Weights of a small transformer language model.
Architecture: LayerNorm before each block, untied embeddings, normalized queries and keys.
Each number is 128 + 24 x the weight over the matrix's rms, rounded and kept within 0 to 255. Layers, rows and columns count from 0. Numbers have three digits each.

# q: layer 2 attention query, 512x256, rms 0.0721, rows 0-39,64-103,128-167,192-231,256-295,320-359,384-423,448-487, columns 160-191
# k: layer 2 attention key, 64x256, rms 0.0622, rows 0-39, columns 160-191
q0:140125103125125101091099094115128127166125089154136128148084087152117158159111113080107116128139
q64:097119159136084151116099117121094132142136131120143150149128078106091127153095115167111154130108
q128:134121147139116128114137096135116105124121148159140174136110101131086126152096099137102138124116
q192:107119144109140134097136094102125137134100126161133140128127122161107174119120116117110162133153
q256:088110089123108141125145121132122141153121161102133149141141118129127090131132132137146157132119
q320:136141164096136125100115088098117153119122092145106123128157127135144147128108143124133147165160
q384:100155146113128126121113129150129140132106090109121157127145108126152174143151104137115138134112
q448:132138130116134148107118138125126135134131126122102134124135093142133111117116101102123143152138
k0:098135156097173103145151108058109169145098119103172138146131095141117132182144169172138139182115
q1:123149103141142148112132122152153104108142134125127102143132130116110143137105081097116097115109
q65:176069103127125133141139138144160138091171121133096117120141113145149086118135103059103131096142
q129:136135127125153136156137125128151147112125123121112143148112130102124124119131119138137115120127
q193:153145111161086149135115171130146121118148158079161107089134159137096164100154108096104088101133
q257:154132152116068128084146121127113094139157162096185142139139123136140121123102124145106155126090
q321:123110121149123109156102140145119123155122132127129123154084163084111153155141081146100145110107
q385:140121137110124121147152119099172123107162168132102136131137138128114151120110131146099133139156
q449:150144129154100147126117123115119113112137178107157112097126141120103177134101060103142136108091
k1:124134132134122165096144137155119118116139149182079148124123158157119096086101119155079104136148
q2:149122148111111112203122168172143138119128115123135120095145145166109122116169181124128156143091
q66:128144139158164087123116114123106128134095140152146124123138146119133126149113158134154151145124
q130:077135114098117109143138131123105142109111089143178108082147144124130138125148134094149155122135
q194:122105146127163128149110121163137147107154155132113130140111094071147113160110155148142154130111
q258:114139129121161132120130160120138125124123089178133114104155116096139155118127122111131101094182
q322:099145112114144143107192109112163107118143123135125129074129165139168132102101133107147097136122
q386:174103110124142090145126178131103101124135096151134105140116115154137106115131152090163123092125
q450:079111144126121124140167129156137128161127120122117141114150141152135107124120185161126103138134
k2:126174135145115111122132121122123114122137161101150124130087134074150138107126098156147107141133
q3:121106148126138124121135116092101142143111124154139144143097109133132107147146180114121134124138
q67:079149174118115120117127117119107137174123132128158153137089130130113151151085131171113147130120
q131:121123143130133133136116105148103117147126135146125142098119112156117135123130116129113133140133
q195:107083162112119127114148079099084132132123113138119140139111111124157094134117161156119140112140
q259:099120096128141120123134129115116159107104120130133113130107126120139133133133135119142111135145
q323:135159140097139117108154126089094118142139140139120124141133114143135109111092132114121101150156
q387:147119139131145148117117126157129129120124109137135147133113103141137132141120132135113127107096
q451:094084130103135127124133138155139135115106118103101124169167106124137093133123155116132165150153
k3:159132163138127097107144143123114124115091135109160107165140138105120121176128120159143153129098
q4:101122151117124123148138125142127143131104126139140121124153133125127105119147151139128161124128
q68:112162172133145110111128118121111136153112128139147132140126139107104156150124121197128125141130
q132:099147116117110081151133123125113142140148114164133117071115142139084127133154104126098131148146
q196:108123142123154131115120101131115132122138131128140148140121117125142095147124148145127126133097
q260:089112123139177135144113147134136162108085114144131111123129110111123153146127118109146113131143
q324:130150123121130117134150101114180124149161139142095134100147174128132093099130141134124101144165
q388:142136128145111121103125149120126129121108107145116111142126132126153118152144144108121134122112
q452:063111133139122131084163121125153132099116129124113125129137100122119111115126158128149166148137
k4:174151145119145097129131177116095176132115118106174126132125145141145124190108145120176150124110
q5:081149120132170154066166113106163140126157147118111142159100120107110113145095117129133139129139
q69:111124176131102156125178138142127140116146151112122126136116104129104140093116117128120150114137
q133:170106172154148120130134110127132099151145169153110147139116093130127107147103114156096125121072
q197:113143098107106127124167116122113122120122127082131100117138149151107116120096115161119136064124
q261:126138128111113136120149098116139116112164130078103125155136127158132109148111105129109160132107
q325:112114145116120080118123175131093142116131113139160095143147123115116188158095126146121159133142
q389:125133127128113152135096143123120124082115127145136139094111122122108161142131112123107147129128
q453:154137126135108135136094125095116081116165126116115120132100111122107169150110106100123165123140
k5:139148122113119135120111113130154133176121112144108092100118122126113128138110139170097126118096
q6:123111115127159141132137118146162155112143131128121132167131135116128116141127122144148121146146
q70:123120132119154146179115127160169137119134126086128115102128116110116132105147109092124158127120
q134:118127138114142147133149142134147119143132132106092116153110126135093131130116103157134132115110
q198:097100118119103109153107127109126130135122133118125137142127135153116154143128121099145130133171
q262:151151145123119157115142107128133129139188146083115136148129096156093099156109112137149147150096
q326:120113140138106129163150132148119149077137146127151125114141099088100108115145164129122180133103
q390:144101096142143166120140115158121163160129153123141107084082156112061164127142102125137116150171
q454:191095141132143115141079106105114119134118114143150163103099156128146175191131138111134132114109
k6:128146137138107162111126111097117092139150125122118113144124093058155163104101122164121131117139
q7:143120149136163105137064165160099162157109152121141145121143175128150148128144139132107060149122
q71:183123131109148107106153130120095109104103150108091129114120137138166129145162118127151093143120
q135:129135102120130142108153154110115125084142128108122108144112150164152097163130096144130180130131
q199:189110150137098127175132131091137150122093127133105142143124119134100133094148132135105127098113
q263:174128128129120124155091092098118099128132142136107135145110134114126146147148174107129133135162
q327:154141112139120109128129160156154096106102110102123129137097110130130138110081128127171140121102
q391:133106154143117141116114139128146178126139126135187167160127107103126143168127121133155148142082
q455:183125163121113113159132156107170129158140109158142118115113157129136150132125143126127067097143
k7:108133105159130145083125129128145150140133142144124120139162123100113122064116135096120093089159
q8:121099114117104092110118152130092132141095139125096155105134141176111109154157170163130082095118
q72:123112109107145085136117133117111115130092133122113126156135155136154140163134146135131123143131
q136:124147126090132122116116134132122156100126126092090114147127129115152143131144147124126152152153
q200:128107139118130103087095119105112168125125130149127154158123107148111121109122139103139128151146
q264:127133125128149145106147110144108141159112128176157158135122149106148127097145173157111129118123
q328:159132161145117162155117107103149112124143158117096148075135088122170118074158167153092106138141
q392:137133107122169101128120123139096102140098114151095113165166143136167091129112120092130125134135
q456:079121138098163126119118129131120177117098102118148159168200143148132097135116206132123108148092
k8:092098144124135164086119138136126122103116110104159097136140134142156142159148148104145119164141
q9:088120135134108120150155111107112130142124119160141111125163143148117121151132145122135174104133
q73:105128142149126123107177079111117112120117137141173121116122145139119111122105132171123139155122
q137:110150127136112082145120137128101138144137132176107147118154153144121103125144109187093143163130
q201:166081144120145135153082089123136106107148122126126136151117140128144128146099124155121125141115
q265:113149098146118138124131111129116150168093113136137129145131128124116154113079128100144169169117
q329:114136112126110092133121134149145118118157124144136170111135175124113121110149142099099093151103
q393:131124120131144099111111138114140147119127158148109156129112109128158111102137135133117128122130
q457:067145117139107124138138111115155132095135118112118127126135118128098120136121148115135157137165
k9:163151140121178136088125138126151147118134104122133082106105125133156129154125092145134128124113
q10:107140111146101144121124086147085142188101133166103109091096132102069136133135152139164148145146
q74:128106146103136143108071177083129131136143109137139158153110146113134117142123138136085140125135
q138:117143133130133104180115107112128143189119125168098157102114135134118126116139159169087117157138
q202:139087139082126121121117156080101142144107127180122159154174111144175126129125156177117082122135
q266:154168105135121081141132093129158159129104152104143186193118159130115111128130133100129130159131
q330:151126158150103111153152112124096078124127155147115190156138117111161110149128140144111155157100
q394:141138155120149091119122154113140108049123130121136126156132107139114140113106131170107109138133
q458:067092103071163139101137163154107176135141068132126213141148164163142098138100170128115147145137
k10:153124128132122128134136143120129137113101142099133108148177138157154152122107151082148155124162
q11:142156093128133125090119118125124119115138114166091117132118123139125126145096113108120096128147
q75:116099127120127153135090143140151158123153128120102140122133104154111133107129132116126134141144
q139:142126106146146107144138133151138116136129137156126136153105119134073118125110156153103115129130
q203:129129154111084109121114138098146121154117148121134146124156158175131117108141136118113083121150
q267:144107116134101097120126126144141136109134138096144124160141126162131127124129125125099098162120
q331:142086120134135126166078113138136126130146095150109128135085149108123162141150092126102123101126
q395:148153145114149164142112119125121148130144131105099147121111144118112136152117124131075111133116
q459:166137165114134126117089151141123109146119132142124133107115121138135120127130110146105146106102
k11:107117131130128178126117185108125135164140083127084164169165129122147147109124129092061078173104
q12:154130136130114142099076164121176134112121110119094123133129133117146158158106109127128101111129
q76:128106160119135104135134162139148113127103109108060112126156132129158103132149158144164122130129
q140:143127144111176158126116111126145138153109113129103096169136136122133079125116111147153088138119
q204:123152170103129096109096123147143144129123127128125119103160131150128131103151110112124119114164
q268:182109155104093136096178158125140126126132128089104126153128157114153116113132136129146126122097
q332:173091146114141142142110144128126119097125068101151137152128105122104148114155099145078152164108
q396:112130155143131110160112135141144122142120124137131151136117120125095120101127129121113122092119
q460:182097122123124169162067174124137126115128148127142140136142100090141134121152106103154156140129
k12:137140072132137153104131145162097129159104123136088134152119183111124108125128136125091111149168
q13:119142107105104100102111109153102121090136145110167140089143143138142130166099112151139144121121
q77:147125096124138104139120130116120134112094129143153146158127167140148116150106132138147130108112
q141:120125124112124151114132081112109155064116089117107095100129107125144148120135142133160142141133
q205:100135124135145154081108103127122132100141141148155131140116093113093112153151133120142168155112
q269:099111116128169138124139144150105132128114112120134119112095110078138123125162149127132141100142
q333:173128136106117154136127120094155116121119152130144139128127125170148118137126142128136149127118
q397:130178139129124105123147111094151124109164115116134123174134114125112097102114144140135140127113
q461:095113118129133156089137114124122136141132134124171136149161147129119114118126126147139163177092
k13:094116145132146109103083145150140139098067147121161134163135124156139145175131139107179102150155
q14:138164085156121141132128088068146128179121081166101120151136163125136109143143141091128118111144
q78:105122164106156137126121156116101108162130134112111112136115143169125113109128130111119154129159
q142:101130155123157138120130118145139099158125189139115117121097126114096115159090107169094142142113
q206:146096150092112109135135129092158111143084121125125154126136159149135119166125124162127112089133
q270:120122149146123155146134136131153113126143149131105111119131122175123095127121141149107112140089
q334:144144127136162108145133124127113115116141100123128136133117124109167185132115125121128126129136
q398:128119157131173140104161109108173143098139147149151137135075149089077159145121122127162134152136
q462:173132131117104131116131139129148115138149159148145139122123138154120127154169118113121102147106
k14:151139119124117151080119110126136144145106127132140111084168121105132107102130114156084081136129
q15:164136142169126138125133146112121141134089070156103112177077094099126109127126107102109102152175
q79:141108114118120144126141119118110117140121096137103120122148106181155143120147161117134086100164
q143:132167134148134128158150161116115142151146140151148127128116124175119104159107119118113148105136
q207:149161122124158116116142159168133118165114139141129141072154144158136155080147128083113077118100
q271:159123113117084132082148128085162140149132157099150135134144111080145166134118117143114065142096
q335:120109150082135108111108154165105141133122115091149150149114131116143167164114094150115123104092
q399:094133100116116111164096116129110130133144112074152138140123109112177120131117160117124134098125
q463:137125155140118145154121123129125134139123103149094142151132068126123120105184091138110084097125
k15:107150116129104186117145127123144090150149121142111139115160116134131091085114102133097136159152
q16:132133119150141127093133120112120108169127116112094131148131114133106157146119092145093116127155
q80:101103132159112152116131132126175139131141131132118144131142142135147115105162128132118134129151
q144:118129137152131130166131113124152156166114115125083136146125128145121091135119117142095128116113
q208:096124133136111105147130131122129117147114148121083112106115138173124107093155128148105102136147
q272:149137109109079127160143163112134142120119146093134162137109126144127075117119118145106166160100
q336:157125157140144112130098128143122105146109119142134141123122144134104127137108106157089118109137
q400:136153136134143136161126130138110142162139092126134137132141140140119157149153125129087134131102
q464:137136131111155127087093158147155123139137123090108147141128135139110136151140095144117158110118
k16:120117116153100137122156108152151129084152128166093138134113093132118144094144123103107099137144
q17:142122095140194097111085187182124165156117102116108131125117102113126097158111133101127097121143
q81:164160095098169128116144129141102121077099141137113136148129153171160148137146132109147090134126
q145:136159127100164181108084158149092163091122105060081093147106137125123150107106136118138135157179
q209:124146121112152099073095148137123136163100144138133149139106124123139137141110126101096130129126
q273:126108064121129152108149116078091127119069153118168113131138148129146133127108127118138143108150
q337:139132127112164127121108114111166145105130135138092156103132161123102125130113104134108083119120
q401:125101169155182114100131098121123114127137126123109140125127165122119119108121127156116162107111
q465:146104130126133138150145170130123170086124153135131097152160089125140081102111138140117145196132
k17:111140159145151129096107139102071124165118088150139132176136161154146096146139152125120149154123
q18:119142131131112156195138105091163101129118133133128096124134114158078126156169100105138133128117
q82:122162130160136153128124098122135107119156156166110139119090121111146123142129110145139170131141
q146:105110123153121116158160159144113113125168124141099148105070161140111111135133107140113194125116
q210:117099150090112150169135116128157127153138139123119154130157157108125124136151129157131112137169
q274:109124146132120102194128137140132111137116165158074146140121133139117080124131121125127107144122
q338:117140139141116126126158155188063131125153144141146171122129185157119160138155119127116122142110
q402:130114133121078141086108110064142180164168135091088163135159157134119076160096136115109123174073
q466:119142151095130081098158150170125107132137102176110169093131136170106128097152144172113068091121
k18:127129121133118156138106162136067137123156126148141149093117151160124052113112098120139139104142
q19:119141134134177136136154127110131108145143141118114137135119137119131151140110117119114135121108
q83:115120127163099124168135121128196138114165128106104109089102139144071147073153121099115120129151
q147:134156150136132109166165133135150125161129110154128094109090129113100083087158110157131147122116
q211:137137130108101154142133164108141109141135144100129100112162138133128117106138124133175111116121
q275:141117171119093099174126146138148139134150148155085147131106116139087092151098112134137162168152
q339:089169098143130093154093152168125123144114115091110094134090131115100127123164101158126155109139
q403:123098137145124133144137115170152156130139153101131201121107138140127126148163138126103124123124
q467:141129125118142101146101106117176121152147098105111127109111158117096203118102096156130148083136
k19:112140172151131135143107096148128165137216112169105150126105068136111140117123146078088093081124
q20:096153141141082128175199084151145104119130120171155072103111105157068084156169095103156156073091
q84:134141119138134104143126075089194110141138092161135193151122081116164122174143127160104149125123
q148:147111122153121118136187096153120109143163138143159161095124164143141123174108175106143131065121
q212:120141154126176178118147169129117125166121095143126146078131131101134132092156116168115127156149
q276:158141171130129093128105101151169116134194153139149125131126135112128104120139109136160087122088
q340:161138113134094101159201172149099098126118158206060178162125166156111107096132128105153149071129
q404:151122133108101127118096078094124130130144150073108144161138108070136127135112088127118087150122
q468:141127147123141128094153121115101114166157139127162105108156169138150131089120168145116101128114
k20:164128120130134143137117157123107105121172122134102111095083132124122098119110111131159125078129
q21:105160157142160139159117117119130118126155117162139128136070098110134139083141107134103118097107
q85:114109151141109147159134081118158151138143126104110089076112085144108126116165155127126146114137
q149:118144126157132113122159155134156103167132145146141113116110125098131117136149088144152130113133
q213:105126139147086143128196140116141117132120125149114108091122142110151104114155123133169098096103
q277:097120166121113098161124150163185112123170117116098101144081129139102102111136134145138169158144
q341:096144105141129083134097166160128108111141124124158092126128131133127104136172141099148151113129
q405:148145097139119153146124132153116153147136142156148154102092096126112169181158132130155106132166
q469:141159144145083140114132104111179080143139127109107114103110145101099125127112133151101133076176
k21:144113074129099130131116089132118111126182145182142134101129101118116123125116117094103117118112
q22:115112152113112126146115177145139114118108119108128146170145118100141139108129116135125120119105
q86:120117118130123096123112137153111141108122138104112147122139132122143139132114149118126163145134
q150:160123159106133148160087141141139129169120138148135143137131084132129128113126147118109105118157
q214:114164105161119163154104109117155130111056133124100109113114149124153096128102089161095147135155
q278:048105136112139154127139141110117155099056119098113095122140132135154150096113135106083191141155
q342:117141165122125120143097164078136121142112121119122142104132091106125129097135145110107100112115
q406:125141117110193149146117144144110117139135126145126133151080124116112124121151118121134110164114
q470:126130137122111150164093201150145133102115109108099118140111103104108098120126119135092180144115
k22:139118126158100136144125062121163142140145140104138127127134125112112138163128140138118140139134
q23:132106105116143114176089163156141131135130149080138128112131108129116143111132156135156130108109
q87:117171112112118101109157112138125112081101124108166108140141092134131148156123130125149099138125
q151:136130123108126132125108130130127142135149119138140107154169121099170159099123180111136128135164
q215:173137124132124103107128123121114149108122117165131108097117084112100145123113118125151154141104
q279:110148105116146167095134116102125137110102110156133095123149134110135172125136144110135121106158
q343:113117137129114156131159126150147117092159143110109098097112134144122129092146121126137142116127
q407:123070114149144131115139145118134091129116142134126131124150120114146099128106116135131144132122
q471:103120123107145132161123131119106155090095114121147119128123131118130143164115123090168155159126
k23:178139135133134131120128123109081169150145136132131103133130133140155130139152151151188126106106
q24:105124139131069140150127198143135161132147106052136108142161118136140151113118166069112096094107
q88:162121116105131137133113145118094157127111134104117132210168126096166098153152165120133137150121
q152:120136143103151150139143148166113100130148114131135147106130138136175135169097114083095128160101
q216:154145091156139142154108175154094139155146114115124149134099090154102068136152108125120113129094
q280:141122161174141153089134145129119134152113139126080155157131138082165134114114131139063142098099
q344:183120146143095128121122123158154102072123173099101096090106142159141126124111117111114155155113
q408:104136101181170115181152162152111132155108095145079141155099145127153054119109165120131146133122
q472:113100121154129134133104144135146158126122136067110182151146112157169111147075137131130151120107
k24:178099086133147128102138140121135131111122159101152118112111128133141126100132111164119092143136
q25:147158142118102108126095097126126121139079157117125105113120129102151134128122122176131147107123
q89:147147091121113111103143085083089125114101127135154106115088118112154146155112113152119075111105
q153:120121120120122119113107103114106131119127113125150117083147153120152163129123132104166154127165
q217:128117127141142118120138104165132115132144137129143127125163104116124126125160122129132154139073
q281:121117128157157159111147147131095123159127135138129096117075139083131105148134131127170133091134
q345:111145104097120127074154134144125127088154147154138098145157156098143146139114156126155094124166
q409:137169129115126137111136135106128104144150152107120124143136150123141089157124106131142132112153
q473:129131104135132152109149115062108138142120141112152119120107111135166104113129142120143141153128
k25:140145146102193105130104120114160148147061136144117128161098130107122100185112141162172101127123
q26:152151101127124090127148108116137117118140124137139102108142154136175158129116118135146128137132
q90:149149119109133086105164098129088116131088111109112133133107148145104146156082126132120174125087
q154:133114096119117130143084089134129151138128130108136118128121114129142142121128112119125151133121
q218:136106102092142117140144077135114145110152142100115146115105100136106149121124147123142162147135
q282:138110127119161132095144088137143116131161112123152110118133098103140153164139149124143130104147
q346:116110126142138138167150114123135147112131138108137119079154141127151114132152121101151122166122
q410:115140122100093099105117078119182105112123120148133093133136138123125130115131115111104118144118
q474:097150123145127116120125067126083152137118116108153134123093112121132128142136123103167150117109
k26:122172144091101113079147143147091170137138118100132098132108105114145122146119111132201105096135
q27:112115142123092112165129106134144122136188135113162126180125147129113154115162122114123119116123
q91:116107136132145179087116128104116123136127116150124134093131147117107123155110074146159114136115
q155:142126133122129128059121116112148118155154131128168136144108112133120163164094117118131130111084
q219:120099104115133120154108132121112153133138099114104138133123155133121126146149122162141151159067
q283:134122119123139099134144121128117086136120121169135119087106130135152146131122121063152092147154
q347:083137086126137113121147137162121145130136152158108151114116175142127153124083097111170141122140
q411:138170119084114147074141108091194102102158120096169080131106139064139145119107140154136148163113
q475:149139134118130106109145148128126115135085109122114091147099142107099130126148124112143093107149
k27:070138125081126129114119121134118155166124156138145090112095143156132148124109140134133125098141
q28:128121135124134116095123079133141128076135106165095129102108145181115125102132162135102118152102
q92:155118132128110168113116168097119119181120128106109100144113115113108139154129108148109126121116
q156:128129109173140106129164108153144131114114105131097115097113147176138093145103099139156107152137
q220:082124134133110086115119148146097127150111147129105123106115159179107100118125135108129144122116
q284:164134180177112077136111110155151092115126166088106181152147127159100085124112085178120119136125
q348:153094128145139119141096136113108117139132116149148138103110158150164092101142111098117121150140
q412:088152112147163130124162120201091118132148157133138115131158150133102125088095111120108096110116
q476:146139141119131097102128142162154125160152131093140154096142126151139114104134134128111129062127
k28:120130166123091120122100144133129110138150107095141148131109129127091122126123119121067139123138
q29:155115083127153126113121125133136138081068135116095105136095142100117128168123092183171145143175
q93:118146102113111123130104160134089129114067139147138105123142181150124065106126133142137130172160
q157:098140123117115139104091122126094086150082160110044142120105140120118106096190105129105155206163
q221:107100148163114114111056118095109089146097134091104086102136164125121101142111094159097135145131
q285:109116120115101099110144145117111131134103166116167138138130158120140096142092138070147171156159
q349:144128119136112125132151155084147091145135130125114131110081104121087140078106100192087151108104
q413:113061136101152121123141100125114158148079122140129152152117093155125056110156174108154155157156
q477:079094111106129170154144121136159134125101122149108154125101120150089095172143132157129156147155
k29:153129123140127123139103069116128168154134133137114149149085145130150128177134157106105131166157
q30:118116133123123099177133134142100156160144106121151095147154137144138117138111155114140124108170
q94:146123132091137133117095075122138121140111116133150131124098123116157127173091086111137180101150
q158:130102136112134107096120075127121142109150094116134138154122116142132143151120172115149114115094
q222:091081092095157113153139116127159160130111135113162161127113114099117146157115131134113166127122
q286:115158157124161143107107089116136122146117126150118133100108123132127142110149134136139117122121
q350:155098143106138142097123054096116120151139076113132150124121108124129101134108146133158164153163
q414:107176163119138104140172123121158108137149140120107119134159124126100135132130119155122140104096
q478:149134130132156114095127115093113132145133122117194132105119147167112145136129150136159132134172
k30:135163151105136106112152143098095090131110094151144076166148153110171134131143097141168163139134
q31:149121148128142126146137128089128120155138105153112109133168137129084160099130128114132156138108
q95:147123138126147132123126114084169121105145106134127150129138090140110132127127101142154146128128
q159:101124130128088085082168138128134106114156148160158109102103149122128139142154117151129142101124
q223:138131120139126123139155110137170123120105132120150140120119133107118170134148150116140116120109
q287:142126163114102134141112151132117130139138104152113127147145151131067157129132075150155077139117
q351:145125107145109120094169123140107139127183154126150139101112152104135104129149098098144178093122
q415:114131119131082120120154088151134112117161141143189110173137157105163134121134138134159078136097
q479:131184131143082101114149096127158094167153094132125128090132133101116160133139144135118099088151
k31:145116158113090130160153144132139119119143137119133116133084118105125114139123127124150146132133
q32:125129096092166121087141091138123096100106160144101153132082124116152116133107130150111120154135
q96:136118170117110107129129145175130139115101128176093119134129119137095131125169173136140107130147
q160:097120087151154135140089127134148075138094206096111101130115148108106094134104113151161113151129
q224:134122116119099120125142180120064130172089138110113106159096148131160106143144154147149128151132
q288:129122114137138113155089157150139128096153128174150115096111123171096060132149164111148098146135
q352:120115103143116163108110141133131116149137099131149114166147097109121104116134137133110087113142
q416:131115138106108146098112121108103126110142152177125145101122147123113150171117095106126097157137
q480:146161154122113093115100125128149117143125160152136129118112122133142126144134109174132129130144
k32:088116131118112125115116110130137172117148138153138164111125174131159087114119092125127134148127
q33:119099152118131099116072147169146168110083102107096152116114159120108114111107125171115131143168
q97:124133129128125102085147183141083103127081142126122129155133147148127094116135145147137131147135
q161:108132153149095124132115153135114132125074088140085107140137130168112136080144127126132143152115
q225:130110128124181119125097085158174143125135101189034167138101113100098128123111128156079136113105
q289:125131115159128144127149169121049136137112137109190191121163124114117105153096120126075130144120
q353:152147129106196077177123137102152154124091097167130167133116156161103153124109097103138136140140
q417:117142133169136107139146166157111145128118126169130114170123150079143081108124152187125145132089
q481:102133109130153146140166191162137135089105137081129119132120124135118106178157083093155137156128
k33:147120123114118130116129106160130128149118117101143150122111122115117114131121134132119136168155
q34:112089115160095156122114128135158096123139122161124143150154102126116141113142128125092118125131
q98:125111145138121143133122150161145134116130120147107139109100127097124130121134131130124126107162
q162:147155128145123156123120144128136126132119137168092129146118130147100109096158140139109078144150
q226:109106144189115136102126133119124116124153127124119131137135128136110105106128129140110126147146
q290:113107081135114169154111159130124143129130151121153149112123140152111114116111121118089130133146
q354:116125143127111138131086162110122133127139139135118136146136121118110135142145123133098091156161
q418:171135125176131133125116138140142097124130133136088154128129127149116131139169105134095111136112
q482:140128147113112168156098155129122129122135146130094136150129108128104111111115112120098085177124
k34:132134131171072137163124166176097107134128129100109145120127129146102113108127120116055135155117
q35:119101152144108150085139140124106115096101145125133105116148119128139130133144115151141129127120
q99:108121140099143114070128141160148147111122133153124171121121122125122125147130139152136115128101
q163:141112114095144133113068158116103124116122130093110126139118114100136142155115140138101127113140
q227:142129113120093139116110121112130123154092118134092163104143136103143077127129109162112131116094
q291:095114128138148128096149146135126141111114116098095099104089106145144103115159137131090102144125
q355:094140170105137175135080177102100138109121108141076138171127164136096160120093093131082147113127
q419:138129121127143174134128169108112113109085134109101121140103142144118118118170110144086102137134
q483:116091141124138146120109183132145148117141158143162149139158079145122084166120147103112151146124
k35:126145115105154123093155122095097165124102123136129138142119120126089091132113124124147096165126
q36:113091124116139113163125135138068137147087125143079154072097080128060132148127122153190145126177
q100:125115101090117154121105145106075159166123132111110116108150091103140140137085165088165139125142
q164:081155120146123156103167155137121158161072103179130130132118161144165115087142161095105139200147
q228:099062106135117086176113099121151164185156089147110169138084118081117112121117095150128110066111
q292:131073142134175137145089156183106169108140084083105183126150098120155156158090144110096124118088
q356:122106171134133090117102147169125099120129122131093126131136164179156086099135140086106137091127
q420:164138120104163119143132142097078132125124119128165107152142145113147157193108162101168089108120
q484:091128166110117127131120102163127119120072126108069192159093144102096126175099138134089100165145
k36:162106111129120170153164186123141153133153126115161140106144136144124135078141120116132112153147
q37:131173175127126143049117177153107149128146105131127122123171145162139143096115115104132126162097
q101:106119136132170127155116085111101119146155153103143105112140140162153097159104135107104115131138
q165:125069162093107106115147128130130116166130162173118173140113110191106124136145104115120107101112
q229:124140140138087186169136130095119130120112114158151103165137100108114091122130126115091105140135
q293:171119157119141098128129088086101149108162142109122143147151108121140188166115102131130110135138
q357:110151164116145149103182116122149072102139144159082158085110149154143150125134095150135168126122
q421:125104118117087126121139152159093205114115105152097193099107162143119091107166087182122118105072
q485:119104144144118098085156068153154135114159100141119137126135100171109124139168145127113101117156
k37:141151110160102132143149117134141091148156104111144135094150101116109125095135167136141088146133
q38:130168129135114156113083117159114190135125147133135180147153115069157129096103132092104114140110
q102:151121146112101141107104089127110109117120132148096161162135136097128152144125117127129130133124
q166:144113143148108124146115115104063115132128120138061137150119114172164148153121174117102117133157
q230:146137102113148141130122150125137113158147114086116136124109119088139079153145109117107133139183
q294:120096105178151130138087141154101126159119124157114153170137096102156104166126123159119112103145
q358:127085147091167082161134169067112168151128129154097154105150110158161127122169155111152144130091
q422:076132124146100111139119088125118115118144145155106115170153145156166124130125126106066135114106
q486:155123149123149140164082114121110130142124106164130159109135145135092156140125091076120113167130
k38:125155122177094155135129138141095118160127123127156118133117117124135141117108143162119103116127
q39:159126076141091136214058171117151143141142106112148126178103165109139096124209099172114124128116
q103:110123135117137170084138141113132138119060137124131101177130134057105127136139146121135186160126
q167:156109142051104144142115223126107072102113140115116163128126166141091174165124051059103175186102
q231:109155141131153111162166125173122165114141153191095185152095123124133109133117090121112152164156
q295:142135201117167092124140084155131131118127114147194149081131112135116132080141115118120138135083
q359:122116181143175108127115104080082120123110084200109066106131175112070135143158115119132121141140
q423:138121139124117106124123156130150086100101148136106091105160130158109131139086140147154152112153
q487:115098062085151105100143104136155153168123134107098138126087172108117144111113111114162144194141
k39:105095092139196139121117129117116147129148147137131112141098143139120139122135158132125178113052